config = dict(
    n_layer=16,
    d_model=96,
    n_head=3,
    n_kv_head=3,
    head_dim=32,
    d_mlp=256,
    vocab_size=16384,
    activation='swiglu',
    norm='rmsnorm',
    norm_place='out',
    norm_eps=1e-06,
    positions='rope',
    rope_base=1020.0,
    rope_fraction=0.5,
    qk_norm=True,
    attn_scale=0.177,
    bias='none',
    tie_embeddings=False,
    parallel_block=False,
    extras=['some layers without positions', 'local attention windows', 'shifted keys', 'attention sinks', 'value residuals', 'learned residual scales', 'capped logits'],
    init='normal',
    init_std_qkv=0.0618,
    init_std_o=0.0109,
    init_std_up=0.0618,
    init_std_down=0.00669,
    optimizer='adamw',
    lr=0.00305,
    beta1=0.9,
    beta2=0.99,
    weight_decay=0.0,
    lr_head=0.00681,
    warmup_steps=402,
    schedule='cos',
    final_lr_fraction=0.1,
    batch_tokens=16384,
    seq_len=1024,
    doc_mask=True,
    train_tokens=140000000,
    steps=8545,
    dataset='wikipedia_en',
)
Each number is 128 + 24 x the weight over its row's rms, rounded and kept within 0 to 255. Layers, rows and columns count from 0. Numbers have three digits each. The size before them is the row's rms in percent of the matrix's.

# q: layer 12 attention query, 96x96, rms 0.215, rows 0-64, columns 0-47
# k: layer 12 attention key, 96x96, rms 0.193, rows 0-63, columns 0-47
# v: layer 12 attention value, 96x96, rms 0.179, rows 0-63, columns 0-47
# o: layer 12 attention output (transposed), 96x96, rms 0.172, rows 0-63, columns 0-47
q0 099:148129126131114138169135128153127087092196150128104142131114120145086157111125103149139146130130117131121150148102144141088121129158118155076104
k0 108:137089149095084086101140098124127125135131161101113169117124069145090138098130125157133138169106148120082129120099156155129146142138155144132095
q1 175:137148126129145128111132126106075100097142144079113099099082159095167125104111094156109114090158144142158137148127115124111116135108124107135157
k1 116:123132135153128091137096136139185114130150146093110151110183121130163149144115158123169140117172118155121087146170139103120123171132140127081120
q2 146:110145124148147104105134097114145131139094112099143151121119171131163083148100148109131127099094189135140108130156113108151147122149172126130137
k2 134:114127130097121131122109145101102203131132113102144140135106144111164113145124134123096098119157171130132123161104163129144077175126163164131135
q3 085:129120088175161108100078121105130090125135138131167137184106129174135143147142121131123151146131114116145123119120165125107123129130178176110142
k3 123:099104130089107153125156127119084183193118151109152148136141133119188076127112129117147095110144147107091144122083154111118113152129144117146099
q4 225:135102121137131138112159114141146134140076139131127160135106155118103102099111119113167156106093112099177114090143121120168181083098112102118124
k4 130:138133104134158138126155166137108128131152131141101109107123127138119131113141127125135145120125125048152133086159118133114170075119108077117127
q5 096:117147127115113148135150172133159142107159129120095101077154155099155128157123100154123138125142114164124134139131138126115124124111089094158121
k5 136:124184117148155109160101152140165114131163127137095071118106137118096161147148117104131131099128120158154117097162139144118131093153138139119138
q6 099:132143109140143107105090123121123082076137118123126118167100152148124159115164151144115126138144111156129107095129136132115110104132167153138125
k6 153:083145128108112126135110127130093133140109127095135107147143108120164108138112141121148092086172177146087105152095141102144109174130147116136111
q7 221:131103117136148142124156118130129129156083151122128152146107153127119092105104126119172141099114114110169126076140122107164168099107108096123115
k7 123:156112149118098107108149153092110154145109162110163184148141105145146084119094099143121099091147152108136115123139140142154148130128150125111145
q8 103:122113143107121179198154128164133140124123140124089127119138121132135138124128183095147149119128133107126135164161124139138158112099092126149127
k8 121:134096125109143147082165087109155130128083156105136167131123121117110109127096121122130106103114156129091097138122154132157124127090144173138163
q9 129:136146159121127166098169138115137171166083126128142142090113170069148074139093145115134093107113136110151114109129104122149146102106133086148136
k9 102:152154112178121113130117104122158110113139119195120120129139150148114116151162115100114172155099090128181122153175081145137126105146115116099148
q10 089:134098121178152111091109106104107103134106117131140140204116122164102127138137139104108144138149116124117102131158132154142115141137174184117138
k10 132:129123166095102131094154128121108162158118152113155162141146116150203091113085120153103113121161139113104144158102128112133111166109138123146118
q11 129:147140104122091138158086114156142087070193140149111119140125115133090183094146110145151123124089115143144144099119128130087121110142073119123105
k11 109:093131097115147127112126136106127135111108109134089110133071137078110156157126144132135105113120160120116163068107157151125122095152135145146105
q12 203:103123075112131134160077141142116099101180156120118106143105110138119176148142137125162148147133110142118150086097145089086113139143104122126099
k12 093:133108125110117131148131140116136094129107127128135101142119105114097154137123132126164093131172124125093105126120152152133127156170137129109130
q13 130:130143155150121100134085145121093122140148106128122132127140088176138158133158119134067128148144144124115166177120167159120074172153163167130128
k13 119:131178134129131102139130137200111100104150101131083101112155116138126131087139126156087123125161128189123144126128112154111130149134148141163131
q14 089:126136161093089133163147146173144154148126132125116148081162125117128114121125114127152141130129133127142136141128133117131158138138073089149101
k14 120:162132098143150118145139145151131119126118106177110120119129121109062137126166115118119136132074129133157117090159114136131136077116121156121115
q15 146:132083132152153128112144106115120134159090140139123190174129133145103096101123107120156150114133116082140093096128134147166150109121127132095100
k15 113:145113153127127138110135135118128139158106133138179202153156089153147101114118100131130126119130129084129126154117107145142138139098130154114089
q16 058:154122145085089159126159131129133154124144127101114104103137148109131135152112133139128110121155108140112142102154122147125159093098092097138143
k16 072:141106131116168184098133132124105132116160138116170121158130132126106146119057109168108121114123158096110154158103155129118132135098126103117158
q17 055:100111135128130139137143166150135136157109118075173124159139130115075125146144128108177116123131117085149056095154174146158136140105128185140103
k17 075:110109148125118140144157134115165170165085117131136153120119161141093140162114103148123177141127092095136105098121135117149144098104138129099144
q18 049:122133163136100166132147162160132164161115170143116167086135158093114142136121107134133168110119151111137154117117142092131141095058102106158101
k18 062:135132150153114125153133086132151152106115146124133127112142113131114147160145117127095124162117115147113136172128148101124141137127137165136109
q19 064:129110139125148118142090071119156100070176117143111083117119115130126138141108115141106075116109110126152147096095138150066123127122086115129120
k19 070:112155142110121095164060113129151126125143144127109087108118113127139147163113100126118107158100120162121177122094158125114111132185102134126124
q20 061:116125104111133141120167139110136129137110113141133109158128141066076129177096166118130117158128072134125097058135094084111144133120144154149153
k20 066:156144117155169145110175143104157128117121127158174158144115137115083100156109144130094120159121104123071109097132098114125144150102154115150140
q21 057:174155136147106092174097147165145142131130131170123103118142163179140126130113123100146138130156121105146156127142134110129114134176086117145137
k21 069:151125135147107079101069158157137128126121101136104144175138122133134122132098158161129165135170124134152083096120133104125069143176090136100146
q22 050:144138117104097099132136156106153131134111100139152153146105121155114164165110105086118150161153129147147195135115147107136129144120127171104134
k22 069:158145135065117113083121119134120132138078170131140132162137136149095122122117144123102141140162129130130138115163159117116122119100154141102148
q23 064:149108151093110113108156121115120154181104106120136123118160133128129118132151152083131127143135127099115099162127123165148143154138135126127084
k23 068:141151139125080140156134158157095169128087118160082113125138125120144120088168159118182154125142171099055100104131152136156137111135146124132093
q24 059:122151119114125147148143127181113128131134110127110144121141115125097144132116116137131098128159159132140095167141125078117082155145096168108140
k24 074:111105105110132140102149115128094104136135135124157170102136130119110093115105081117181107110116129098145089110145074116144128103099110129067157
q25 061:153138160110093104153153033145109181138073117163120126130139142155132136084128151083142117135110119137135145150122128119152129124129124163127115
k25 068:091128173114100139110123079153123172126080120131113150176147114154108108109146109152123134129126111174114132150079133092122086117108128125115149
q26 057:127113071112144165152136151100176127105133117147120133137115123128128159138179168122120126145128092119125103164113101126098110119122087171089154
k26 068:135099091125130184137140161115165133110137081142135169115131119114111158171149170112137154159156097089134108169130116081113130146134131134077157
q27 057:108127101134127141108177131146107109113140143110147086121127162123097146136105086100126130110159083164143137122108175142120122147106124140117156
k27 069:103074107140129177063141106105118101160123154095124146142140159101092099134128091130097180117141079152170133118123151145122122115082135129126175
q28 058:127107135077096159112143133150148108102144157118131139113125141090095148132173111141145115112115117159095156117113150127102141124080120126119114
k28 063:132109123121129115081156109117089111096152176103161191153162144151142095121129129156132142151113141117109141155096150129115155156123135121077162
q29 060:106142106158144118144123103109109107133141110136138142129120132139136141135156137149110143120096103105131126127082145127107140149162146127146139
k29 069:116104111105209107111140111113090108128167088154134149087163146126117124108116120135113137086162165069145109126083072111122107135148123105094153
q30 055:084114125100153122122144084088125111136140124164127107174094097111097114112115157130115116144114139127142119139101104191086115160141135150106131
k30 058:112105096094138152125131094097173127147116120129137138115104104083089128170111161106101095118111128116122153129105128170116112157108154161136181
q31 057:161119109127141109119103095108126117074154122104129087147090143146139140110102098152086110124140172131118160130098114093106115139171096123117123
k31 064:129119076117177109106135157140087108101153136115108065117117135133163146107075159145110139122155170144113098091127112093107117105164128150152153
v0 092:125107098127151164119150105123151138126111126115102117113149141135073134165141127097130129134117161140069118110112143130121124124102185139099099
o0 064:177129140118124128129117140113132112163114153151132117178136175224131089119126094135150136122111138116149135132123126152126153130130159152138098
v1 131:128130148124111130131138100133117139117137157129154146135146146141235105122101147134145123095168153121115161115112149104128123192116126091119100
o1 113:084137133121122077130107145142131154136120099096126139099130117035127151110137149125097141133121128115139121141108132101153058139127130137125142
v2 092:128142155125117122166121151147120113125119167147083123133129112104126107085158087116116180091156102156150118183141116097148141097141110155161109
o2 039:060117130121112103126138106110149136111113131102139131076110114178105081110101136152118111111108135082138102146124151166152140123154131106127117
v3 095:128118094129123155114110109129178148116143178126132130097112115152118153198148129173169158124108133128123137104148103137107146118074104121130134
o3 053:153125116148159129100145140109120103134163121154116121145128147200142115141109122113150095138147141133119113123148114137110165119156166143114132
v4 099:149124099156136105106143113135114127144137110151101110119142117159090123148151108142125148171104137121155086129182123138129115118123198178094120
o4 078:183124134138145163135139140090155092122136167150137125141115147215124111131115099116166117121149133136119150128134134161113183113121129135133120
v5 144:120140105132120119126125137142145127137129100127123112118131115120033158137163126138112147171069112135133119126137140127123109108145141156139155
o5 112:179122127135144176124152107107129102119139164156133119159116138226126111145119105137157109119140125138115135124139125169107191119130129124124114
v6 080:133109159134123155127092181108095084158132103142119155160147102129172094086124123089128112125126158117147140148146143096171094119151127108144114
o6 063:117138102118122089132130155159157148132152108111126151059144139056128157098137128131094146138127102137121167144069116114156109124114114147131140
v7 080:114116087141111128140115103130129151093124134104142159100170112116109129119163111106125091118123162144165132141173131162125102169139107144127153
o7 054:121133092146121130119131138152135110135124125165078132125109132166145172135125150136125155149109110120096140151102119101086100136119126098136119
v8 083:125130105117106177139118173125121156127129123157142153123137137110187110135101143130145109090155184138122121164137141122110138152117134069148098
o8 049:083150131130128088139127114169124128140132134117125107108092130039126139116154132111082114136117108098122135127137126091117039126149128139114136
v9 103:091141106146122147109123177118111132134116112091141133147117154095067161153112132158102100167114091128134161121099101107086097121107104118130147
o9 065:159099117130135145115161100125115095117110175161145112138118153199131116154129129138150085094128131129101127142157130154101204135122122112141127
v10 134:128117151135112152120140115109108142125107149121151146156130152127205092144091157119150105080166118128103147140107131109129137143111103100127133
o10 110:079133130120108078139106152144131150132126099092125143094131108033134145104141139125095144138123124121132129142108126096163063130133127127126142
v11 114:126129152130103136144138143102091164138112148121140157143138119134222101107094126121153110076206126124107112117117136107132134153115118095124143
o11 096:081139127123117076134112142142136152115129104090136138099139117026127155125131155124097147133114129119139125144136139083159078130143129129138148
v12 086:117138145117130140091109144131133126145147150142124157136146127089113126169150129143138118144051108109112135086112135165105138105119186105138088
o12 070:218098140128139141127139086109118099145134139155110139127123159195126142124099097115170101119142114141119145123112107126128177130090119132114109
v13 100:156107149126113126139121091140089143092111120112140149123124103130207134120109104136148117070151143131134145130143120123146152097142121089128121
o13 064:098149126132134099125129148125155151134122129094143140112157136028115150127131156112111149154129140122105137137136140095129082124126127135138146
v14 106:141118132123123140128111097123131108128122178094143160140108122133192102133081185137125100118156113125124146112108155119125130161114101107153107
o14 106:089146132115125081122115140153124163136114107098118141099143119027135151110139145123106138127119133126131132136110122096148064129131122131118152
v15 100:129113145111099126131119117105151153122122108148131118136133143171236091162085166131166105085138160128118154107122116110133122187126118096128103
o15 092:119118110113095074141102154148127134128150108088110155103107115023114149087136134135099133138136120103135116137127137090145074126139126120124139
v16 146:135104173113109138127142132103109140117115147123156149140137158137233088136080132129155104082177122117135131119119123115128145153117106089112119
o16 103:100138130116119062136107146144138162138112101089125139095139116058125141106145152121098152146124144127126127140124138093176078134127139140135159
v17 090:142129125135144160124163146105126112149146078150141145102113158098079105131115099134112142156077114108160117133122100156109138097136156153118137
o17 080:154119148128120175129160117124131119126119142154122108138133125236150124139124124143179114122154132147119128111140126158150183110124124100140094
v18 149:111138091121130113120122129144143107116153108149103114120123097133024153110185122140107151168087130135121118125128130139113113114137155164119132
o18 110:168122120134142181119146106112118095126135161162129110161108137217124111153112113131154108119128120130129138116135117175095183124126121126128110
v19 086:152098162140127148153112140122083149130111142111122127137122141119192124125115123084169119096161159148119143155156121115170149135120112107109129
o19 077:083158140114140087136119127156151133130125102098143131094135113036121120120142149125118143150141133122122125144115135108147070126136102138132156
v20 094:147125174144104132137126098102084141115149116120134155159145147114155118114111111135110109101166154122153100132133134142121095173155134101083146
o20 069:077125133135142077114119124142127139136108106127140140119141110051141174099147162103108141150125142128131137138140135099183088149104144137145138
v21 120:125134113125152126132128149145157127165141109121108106127127114113015163092165121117124147152080141110148134112152130134133133082126150161121127
o21 105:189130124129136163119151105113112095122114154166134116157120134224128099148111111128151116125119126131122130128142128166099184129132131129134112
v22 112:120112125101130155128114108107129130123149159097139143122144151146214115153106149126135105105165159125121152119114145094115147181132122095138132
o22 097:091150137137132081130116140163130152139118083114128134101138117018126158113130143125092149136117126106134118146117126084126058137125117132128130
v23 121:143119147118112119153101135107082147121123145120127129137141160129223105143112114130140109108206136138129143130111135111118124182135119094126120
o23 101:092134119106114077127097149147134162132129100094124149107154128045122174120142155132094138130113131121139115144126142084154100128122117126154163
v24 098:136119148133136164134116142118102123083112160143150133151107145128192123138080158131133127118183107123112121133095113118093123177134105090106141
o24 094:066124139126102080121107151153123151140132092096127134099154108039144169110140152129098143117125137116132110155120143101166095141121125121136124
v25 112:140119155119111143138113110143105152125117153131140143138139134148217087099088124123142118080200153148137162137148128113145142149113109096123130
o25 109:078148130132129080137126145145141151128116115074136131108138124030125140119144155121101136140127133118128128137118132093124071137134136130133147
v26 081:149120184109091132133144106152123163147123101156099116088132122146107120124134080123129161086099184145135119123182137154146166128141144183114158
o26 052:165116119115144143114126094110101110115133145162145151173094139185102082157100154133128128142127116098129114092113142166107114136129135124131114
v27 096:141142158123116104155124115126083153114114128152109106119115157148150082123087082110128141087174123158139142094148070132160135150131077115102112
o27 048:056102124137136110117131134115128139169139086100154155092146137135113152131145131151121135135130149098127097130135181134144077135120147104155152
v28 102:112130113095106143120096134134122156075159148122106109126168149155137132176119115148143158128152134142090105110135135104110149111140083116137085
o28 039:133158097141134134145138114110125073140093121143123125147105169135138121088112137166166081132153123098144123138138113137094149138106167169090104
v29 089:144127099144138112116154105127154121149132119135126129113145128155075115141126126152106138156043137110147125115112134185110151124124187168118112
o29 084:171127130138147192114145114116113113127134151164129105165130141204120091149115095122146117108125135140138122114145133158108178113138126142124107
v30 101:133135170133120140127138163114062156145148143119150121129148124069107149122122073177074123172115084146114097167119139149129117109121150131140166
o30 048:082117119110117130135131121128104123121118122153176119125129155193157132142082144148139118113113127123109154135138110128100078129116115124118117
v31 094:133108117143136124096148137137138159174112119120145121130133081120068144096138103148112128150081120119126118153125122161145136100112125172110125
o31 085:180138121126141163122139107110132101122125140155131112178104138240126089140111098110160112126129115147119137119130112141097180125142123137131130
q32 074:114119092121168125113163109131135140116122101059112129102164140134120124130099149112097117095148134102161136182148122147160136171142122127107135
k32 039:130123082128143143176105098160147113130144166103116126088200165130133075122115128111169094109149128116173139125179110125115115136117099115121133
q33 058:140147132121171078154129111127112120146141183088128115119106147146126128098143130155088160142165141146101134129158138081112168137111121157116146
k33 053:136105112169164143107155115139156154120116143116153158124167124129104114107125139141156138112102105119155076153145117137132129134105144165106149
q34 139:154108142163145123086145116087121151161095114145169168159120125136111104135118135108138105115111129110127081139153122163179143141122166154089132
k34 041:185122157094150146138114174133113127126145129132104096128108113146131173156117078146107172148160136131145142151134154118104125152155138116169127
q35 054:150103148094070187168123124122135137110107137154122192110133087122101138138134123139124153144086128105138137152127127119116153148147132127100148
k35 047:142126129107082147115121135141134116079103094149095131141143099132122124086154138085063147095139110125152152130166120147111148100115126134114162
q36 116:114162107106120141156096163172139101096166109118080085106120129124143159115140135166138149131142146151121168115126114074093135086131108110148135
k36 047:102132160179148093163160111134145116125095160126108109156129105126134137136096141114162158131118069122138117121123163178137128090095135126109113
q37 072:114136162145112064122151124132141178128124130134145150116144119106199103106139096132140120136127149124164131163111125143138120178125124093175099
k37 039:150131153129143060112116079126158121071120102157154135124115161138138121098130114127110161152109112124191140093154136147145112148099143141152134
q38 148:116147112089104137178109172169155125108182117122088099092152120115137160118142118158133147147140116149121165116116115101090125120142105106155126
k38 047:114099111129128113122178123087096142143120094109147122118161101085159106148153135100146086107130133135126093140130115161111139131123141138081150
q39 123:113166124111141140142100177158150100096168124116079076116123105144140156096155130165143176135164142142129158113132115109098129089131119102162123
k39 053:106126121151161108094139145100119123136151146117159160118158127104118107089160142149139092075112115099108079157144117140108141114126171137102119
q40 074:121130127113116178109153100095158176169111126160141146113140116093122091126119104109116108125112137118125075164113112159166145129114154118093099
k40 038:137128176153138178149129090099174131106142152179147141144094142150104138138131109134109138123109096115086131156134121140118118131109124118100105
q41 100:135089129166146139126152134086121129158092120115171157154136137139126099183109140114127114105125115092149083146158141142186145156147144140115142
k41 043:119083112109174131150094134151158132157141106148107138101140123156122111089159154144118186144134126100152141124141135116152155109093177150122119
q42 077:116153149101136117114097169150145132095172104111113074084127145124152138135144113176086139139124145149135127130122154111111121134152129127176152
k42 043:088101126114130156140101117139104121155177166104132146147097180108135108114141109176118074092132131134134112091112122130125138130137118113086130
q43 073:124122151106084163149111157133130202120137157143189173097148132137147155138132075131089075112113119123154137131131154152104116129170094101139111
k43 044:176124151087091112124150144161113147187133138155162145145179123069140091123118114140124143150127083127126095126108111121136138114133134153094154
q44 145:134096144156130117091156090083090140162104125144161170162109118150098102156102122098128102106125132090137098136127141149159115166127139150106129
k44 041:128132117133077100145104149144128124179157148169123141146122141138110115130135108137078183134108118188133161138099133161141120118127088124142109
q45 057:117132159152112144121179107141147162179104116101115162112114112113151108162111137138139110139128133123097120152118129107143091161119163137046132
k45 036:145115120165136166168151156134131122123124126187182140097139127141121131125123133147156112123119114104133125164128110161141121115134149142069134
q46 076:130085108110101152151156093108114156145112138113134154132149121135111138152113124111105112181105102099138103156092137146133153186137096127107092
k46 040:174137106107112110121173103150095110109110113103084171123143085177079146081111144099109154122092127116150111139131104138160165103118133138116100
q47 078:097142127088107138174080155190115142143135131078105085108145139113116139106125174164145156133105111138105125123093112095094139127118084117127166
k47 041:099121146126124125070151109109110104087129135061125136143122117107160123134093164127127102072133102146127105174142078161145118100129102097101152
q48 095:106131136135132128130135146128117119156139167114098165147131127139126116105133146103131105088120162134077103139131138088115145122093164122146098
k48 137:106133134129132133136130150129116121149138168116096165145132128142123122104132145096127105090119160129074108137128139084115147121096159117147102
q49 093:116127101105093157157156095108131121147116145148161095144141143103125112147107114126136117144103124179087135095087108138105102149145121100186135
k49 138:112133096106096158152161096109128124149114146150160095145140139101127112149107116123139116141101126177085132098090108138107100151147118102186136
q50 082:131113146138133128096126125113119160183152160117133131134131114113138143171153134125147082141101123104129162149108147136111119152167130084156117
k50 136:128117143143135128092128125120118161182147160111131125131136113110140140169155134125148080139102123099133155149108148133108119151162125085158115
q51 097:109104167117144148159150099121085141198147132179113120140125079116153122138120130105107163144154126113134178140124132182154098139133135144113143
k51 136:105102164112137156159151101119082135198148130178116120141124079105153120132118121108103156144151124108132179138126127183150096138136129144113145
q52 097:111140121145123149133156106102134140118142156067118139138142106088152112119163093142123105138167100097127118106143076138120093130139150118113123
k52 137:116142124147126156128158109101140139119147159071113139134141102094151111124162091143127111145156096096128111110147073139118091127138149119116122
q53 086:131137138165137127123136131131149133129099171105150119115160077169132122101165126136131126118136126135147097123126125134112090140120099169140096
k53 138:130136135161134125127135134131148132123098169101144117113156079172127121105165124140128125119142125140149100116124118127115088137129091172140101
q54 095:092097148113120101098133152090068102122118088107118149139107122133105150092126145157101084105095132109116145135090140185116129143099091141104109
k54 142:091096148115128106098132159093067101123119086105117148138108119129106150090128148156104092105095132107115139139088139185114130142098091141099108
q55 094:122140123088151157147095165132113160147143112093117112108107133155137138107141124152082141171166146146140149091103103057142093146140108165141137
k55 137:121134127084150154146102166133117167146143116096114109103101131153138137106144124147077137172159146145143146093100103059139097148135109164149131
q56 094:127139129146125092159102112116079080112129136162171125147106158137069122167096121124129128157127100100095118112107182101103123150137130134086124
k56 145:119141125147118088164108110121083079109126134162171123141109159134070122168099120120129130155130104102102115110107179094097123153139122130087128
q57 099:129153083142089104111132145156123118165158128100113141157162153090138109089139133181136177098146093156112131119139094136147158086145145170090099
k57 139:131153083138085108107132146155131119160160128103112138155164156088136111094138132181129178097143091157107134121138093137145162082145140167091102
q58 090:151090108111144174130089152134110091136173114106105118108154102170139157136123115121177130101135143114129095095134137168136132146074088103142092
k58 131:147088109107138174123095155132111097136175110107100120108150103161144154133128116124176129097136146110129092094136133169134135143076087103142086
q59 095:065146114138145136157084144134122107117153150146127129101110119128156119101146120125157146141170131143181127110102129106124137077134153139110110
k59 132:065145117140146135154089144130123107114152149149127128100105119128159115098144119126155144141167130145180122111102139109122133078134154136107105
q60 091:089113108117120107137113030122128131137120144135143154125089122131101158068145110108142112128103140080119158095150115109157141113165123134134095
k60 131:089118108119130105140115033122126126138120144130145148130092125132100159065148115107142111126108139074117160097151118114152138115168124132135098
q61 096:132113112140161156118129144132102134139144077127165142079157130120118093108141151103167092153111145072122070140103108111116155116110183131120129
k61 132:136116112135151162118115149137103132136154074133162141073156131123120094113143150105167090155106143071122077137102108113114155117112173123117131
q62 095:145103164080127124149107109137150125112122107177099133101122138153129112078138116113071131144110115178137117143148144173142147158118164108116149
k62 130:142102164077123129146108114136150128114118103176107132102122140147138111072147116122069135142110114180141118145145146175147145160116164110114152
q63 090:113121178151195128117124120091187131112136157109143137151105118126122162113127130164126157145117091131116108133136129128124130119143180147122102
k63 127:109123178146191129120121124090191136113139151101141138144103114123130170111137124169124157145118091136122115128133125132124129117150176149121106
v32 093:144124175116105126104121071143095126123079155104127166160136101129138138119129060133133113134095114146106105108128163111117102144152132121158181
o32 113:095133105130152092124134150128134145154132111102098114109099127181151078123152094133132170152146111100152171114127111181183126089118146113098115
v33 084:123127117126120145130115147089141176118137151119166106142110112113068096156146101118122139142167107127129162155144155110119162156151151095117142
o33 105:105090122144123111136144111133143146114155146087099144145134162146128117102133151157151133098128136138115147127092102112130101123126063176108148
v34 101:126132111146162131115106129092159152126139136113162146109132099100168151149132111103111137114122125110147132136125109128092161085144133162110160
o34 110:060138107173141100111148114168150147106149129091136125098112120112114142121142123125128131106122160128098127154123134104152113170132101138141109
v35 105:134133177103105144151113121113105080143123091147093132152118129155132094142119107143128139141107102099118093125140109154163121105147132109123126
o35 105:118104117158118171128161115114158165111139167142171117115093148185124118112106158121160118104128157141101165118152125133107132115121127123159142
v36 095:117124085145142103084144137148131110128099144083184121114122107104100130154121117160094173133153124099110114118113134087097122130109157162106158
o36 113:120105140113119101141150132101152131107134113160084168148138153096129160122126142126132114159149143095156118175126118156171089160158117094141173
v37 126:133115172116097137172116119148089099178095119153079124156123143121129113093131148136134133138128122130108108098115144148163128135139128139149103
o37 125:141140128139121181149167091119117120119161133178164126133107151213123103166128088143161076113143115140165142167145119162120158151121107140118157
v38 097:111147159107078097115126115157136157144117091128100116116147160113168109091135125145111115110190131187113127153124151163101102175152111114137160
o38 103:194132107136176145102085155088134161102140141109109128140158118161078127135154116098151128133091130102135140104145146177143185130134156130122122
v39 100:141093199121104159129104131145137101161093105137114116154149090129137124079149129187141148120135108101148092100116132141139121115101134106132145
o39 119:139154119117147163115128149141111134116126175154105124117096152151130082153120121096112125126137114142104128119124109154110196131146115099121129
v40 076:144155177111143158115110134123075122122129133119163129117150132140150102120130143163099114121148143133107148148150181132092128110159119118092160
o40 104:115107106157131154188116087098164127127115126092099170130129117160145174118102127141156119136106117116138102099088119079151107127100119148155137
v41 100:120155166111131143151122117136119096097107154130104104118106123100216123119141158129114124168180139141114114120107133145118105101171167146163119
o41 100:121127100108124180121120142105122100156133096148080161147150148179100098122118101121135040081114113140147116122128116121146131092092135096146140
v42 091:098133113128145158129117151112157127091152140115110077096088144124134130160145100111123110112175148168115102144114151125103100145144145143094134
o42 116:125144120151127076104106163137101150130125106065150128136186105080147106163120182160114159128090108106132137151101110114130079132134130129134134
v43 120:116148105157136091098110176118161143103138135100134120109144106137085155162147127118143119113155183139121147130162123094128149129143093142124160
o43 117:122148135133144106157127133131119172140110092126134140092117112057143138114121089099097156136110159114145124145113127140197096131120147143085154
v44 088:152137192130094169096135145141100146169122098151105127125108155172136094104091130139136111122080134103138139107123092106127114129133134076114179
o44 112:145130128112132094138124108098134108122127186108108085131129128153144137119130171147132103154144114154129092163132165195102149126110152135130140
v45 084:143100157123148171146125157154130187204137105134162160112107085128119103079130142128155107094113155123136102131116138125117106120079114103129126
o45 108:125152109124130108149179115093092122118122177079146119179139157107128093127132065117112125157151113150101114096096146141133137157167133145138116
v46 078:169128109174115086149135121125132141146112130139153123111124166108111143132123164108101153182169109140133151115185135087161123116173090163136115
o46 111:169160141099126135134132118163111132116146138147138126149140097116127160112100090169123110106132149089120088115124109178102168128099144137130097
v47 108:138135138104107142137112088163121085165116105114101123151156118175107099086136160151125168141109129130105122137116147118170120115152131101125145
o47 130:182103130124159162137145127092106074120106147137122091116115155184125115125123102119138113137121124136114187126118120140087179138106124126149119
v48 107:150106134086117151117147114139143144157098108176129140124155150145111103063122158171137142124125145138159167131122117128172147072120144130126116
o48 104:182142151146143161128153102126140098135142148166130125162131115179155116118106067155142144142144156146118130099120128156107164113111120106151098
v49 082:110156137152158133139147163145115127130158140137117120120133121105117159134109146137139165133104158168133076131123134097146160100084121137113144
o49 115:150132094111102172112080157113129128138114103146154136086146144143109146139102105172088118134126122122153161109073128156170155165140136147132100
v50 121:105122071150162109097118149101160167110127136109144128111119103110134146186109122103139118103127159121099128132137135130120117144136159131124178
o50 111:102142121123117063123087136153123119151149118097120139104124103074115126068125127116086123156146133146152152142124126068124113097124122140129149
v51 092:148131097165140125104146152086162169152135137122171142077128115127144147182121116086152118131135141086128130111149117109140143138126127146126106
o51 110:104135169100111087163094122121137131112125108067133119162122160131093120084146141179099134114125107138121168103135135112163120135121119154139151
v52 076:123136150097169098116152081144099078091086146110126135173192101109106087113169154143120135118114120116154145125118123125095136103160143117084135
o52 115:157176124143092129111085151124130101127137115119129155129083111118135164136111123125127081107135121101084135141124118098138111127097104121170125
v53 096:110129085088135150144115123144149174091150104133111124110141142135180126131120098168108162126150167154130151110086126115106119136163148137146116
o53 104:132115178130103094116139097104090134120152176135150159149106114110095111139101151180107096142115123112130096132134144119120125141114110134145123
v54 100:114140147098142172114121111133088112119139115129079141152121119160159118095167153166113106153115132118130114143085130118111125137105131094152109
o54 103:111105117104111121140148083138132086089099145142137134135127167149115133101103113091128180094131101115113124116106139163115093085142122106122145
v55 100:128153127135145112152109118122145135123129143101132132090134099153147116182114060119117123153137138124138146127137152177090122132150103144112150
o55 109:063094134085142119112119125109102100104107129097160168127141125042114162110151117101116120124129118108110126126117127132159082144113134143126155
v56 093:149124101167099106138136118115117102101101135123147090131074102171097145168132152107139161141110113109141122115148112102187144107148098139081109
o56 095:141086153099126155112130186126146132132138108111128153143112154114110088123140135132098120150131125102105128155105096095071164128142151096149133
v57 082:164123079136143148142109112125161119089117169166148119109119123126115126158134116142135099172094109147160106120113096119143163125081105191152070
o57 112:074165152150121146138134115116108134155159096103141112159127092100089157142110163102154117121160147121114127115102107179110069125141136110120160
v58 097:122139145140126168140121077123111137145121129162125096137182169116187089098109138096135145147130093132114110156140161149150098143153150136131125
o58 110:132113108105109125150113136086109071093144111122124124152081108206124128113125136123096118133129113130128122102164085134094167133148145139141141
v59 076:124116137105113159134143124132179133139158149117106110150119100135186119090149178174091166157155151143154114083128121180095123164134121155137129
o59 115:137173097103164104131132081171094133102095086161145142135113138155131144120088094152151092151124128091133129125091113128084112088147102114094135
v60 072:112121098086139099125113117148091114127131081112113130110120129094187140113121153123132143097121161129138148165127162094101156137118084132083177
o60 107:132174148141106085111150147125177188093123183127121134098070117159066126127132122146081123126116131141119121091113122123157151130076150160121157
v61 102:142109093124167141082139148080109178098137119115176162135097163148141111172137112072145130109098143109128142134097116090102126149108130145143129
o61 109:145156118122121126140154121157143102142127088085152142097148090135113114123126113116079123102173141153118131136168155145158081132120145111127155
v62 093:132144142149113144118127173133129159098156161096120118127112145146121151154166100119118113135096140152144088134129087158146139103109154145149136
o62 117:124131120163167116099117106092127164153102108146116122127135126113115123130123125131086085119170111130140162117144162142118084151148136104131134
v63 090:138122155103071117144133111147115111105140128156124140135168153185117140070137107148106143150109131135129089129124088118124129161118104134154127
o63 105:124126109143158162164142106086123150111155106107138130136107125142131137157159130161121115149145148134098120127139132124073138109109157090113132
q64 089:105145135108140107152107173159177151081145133106105104105126152121160165106137119149113095115148138161124188135111119113079119124130111101177145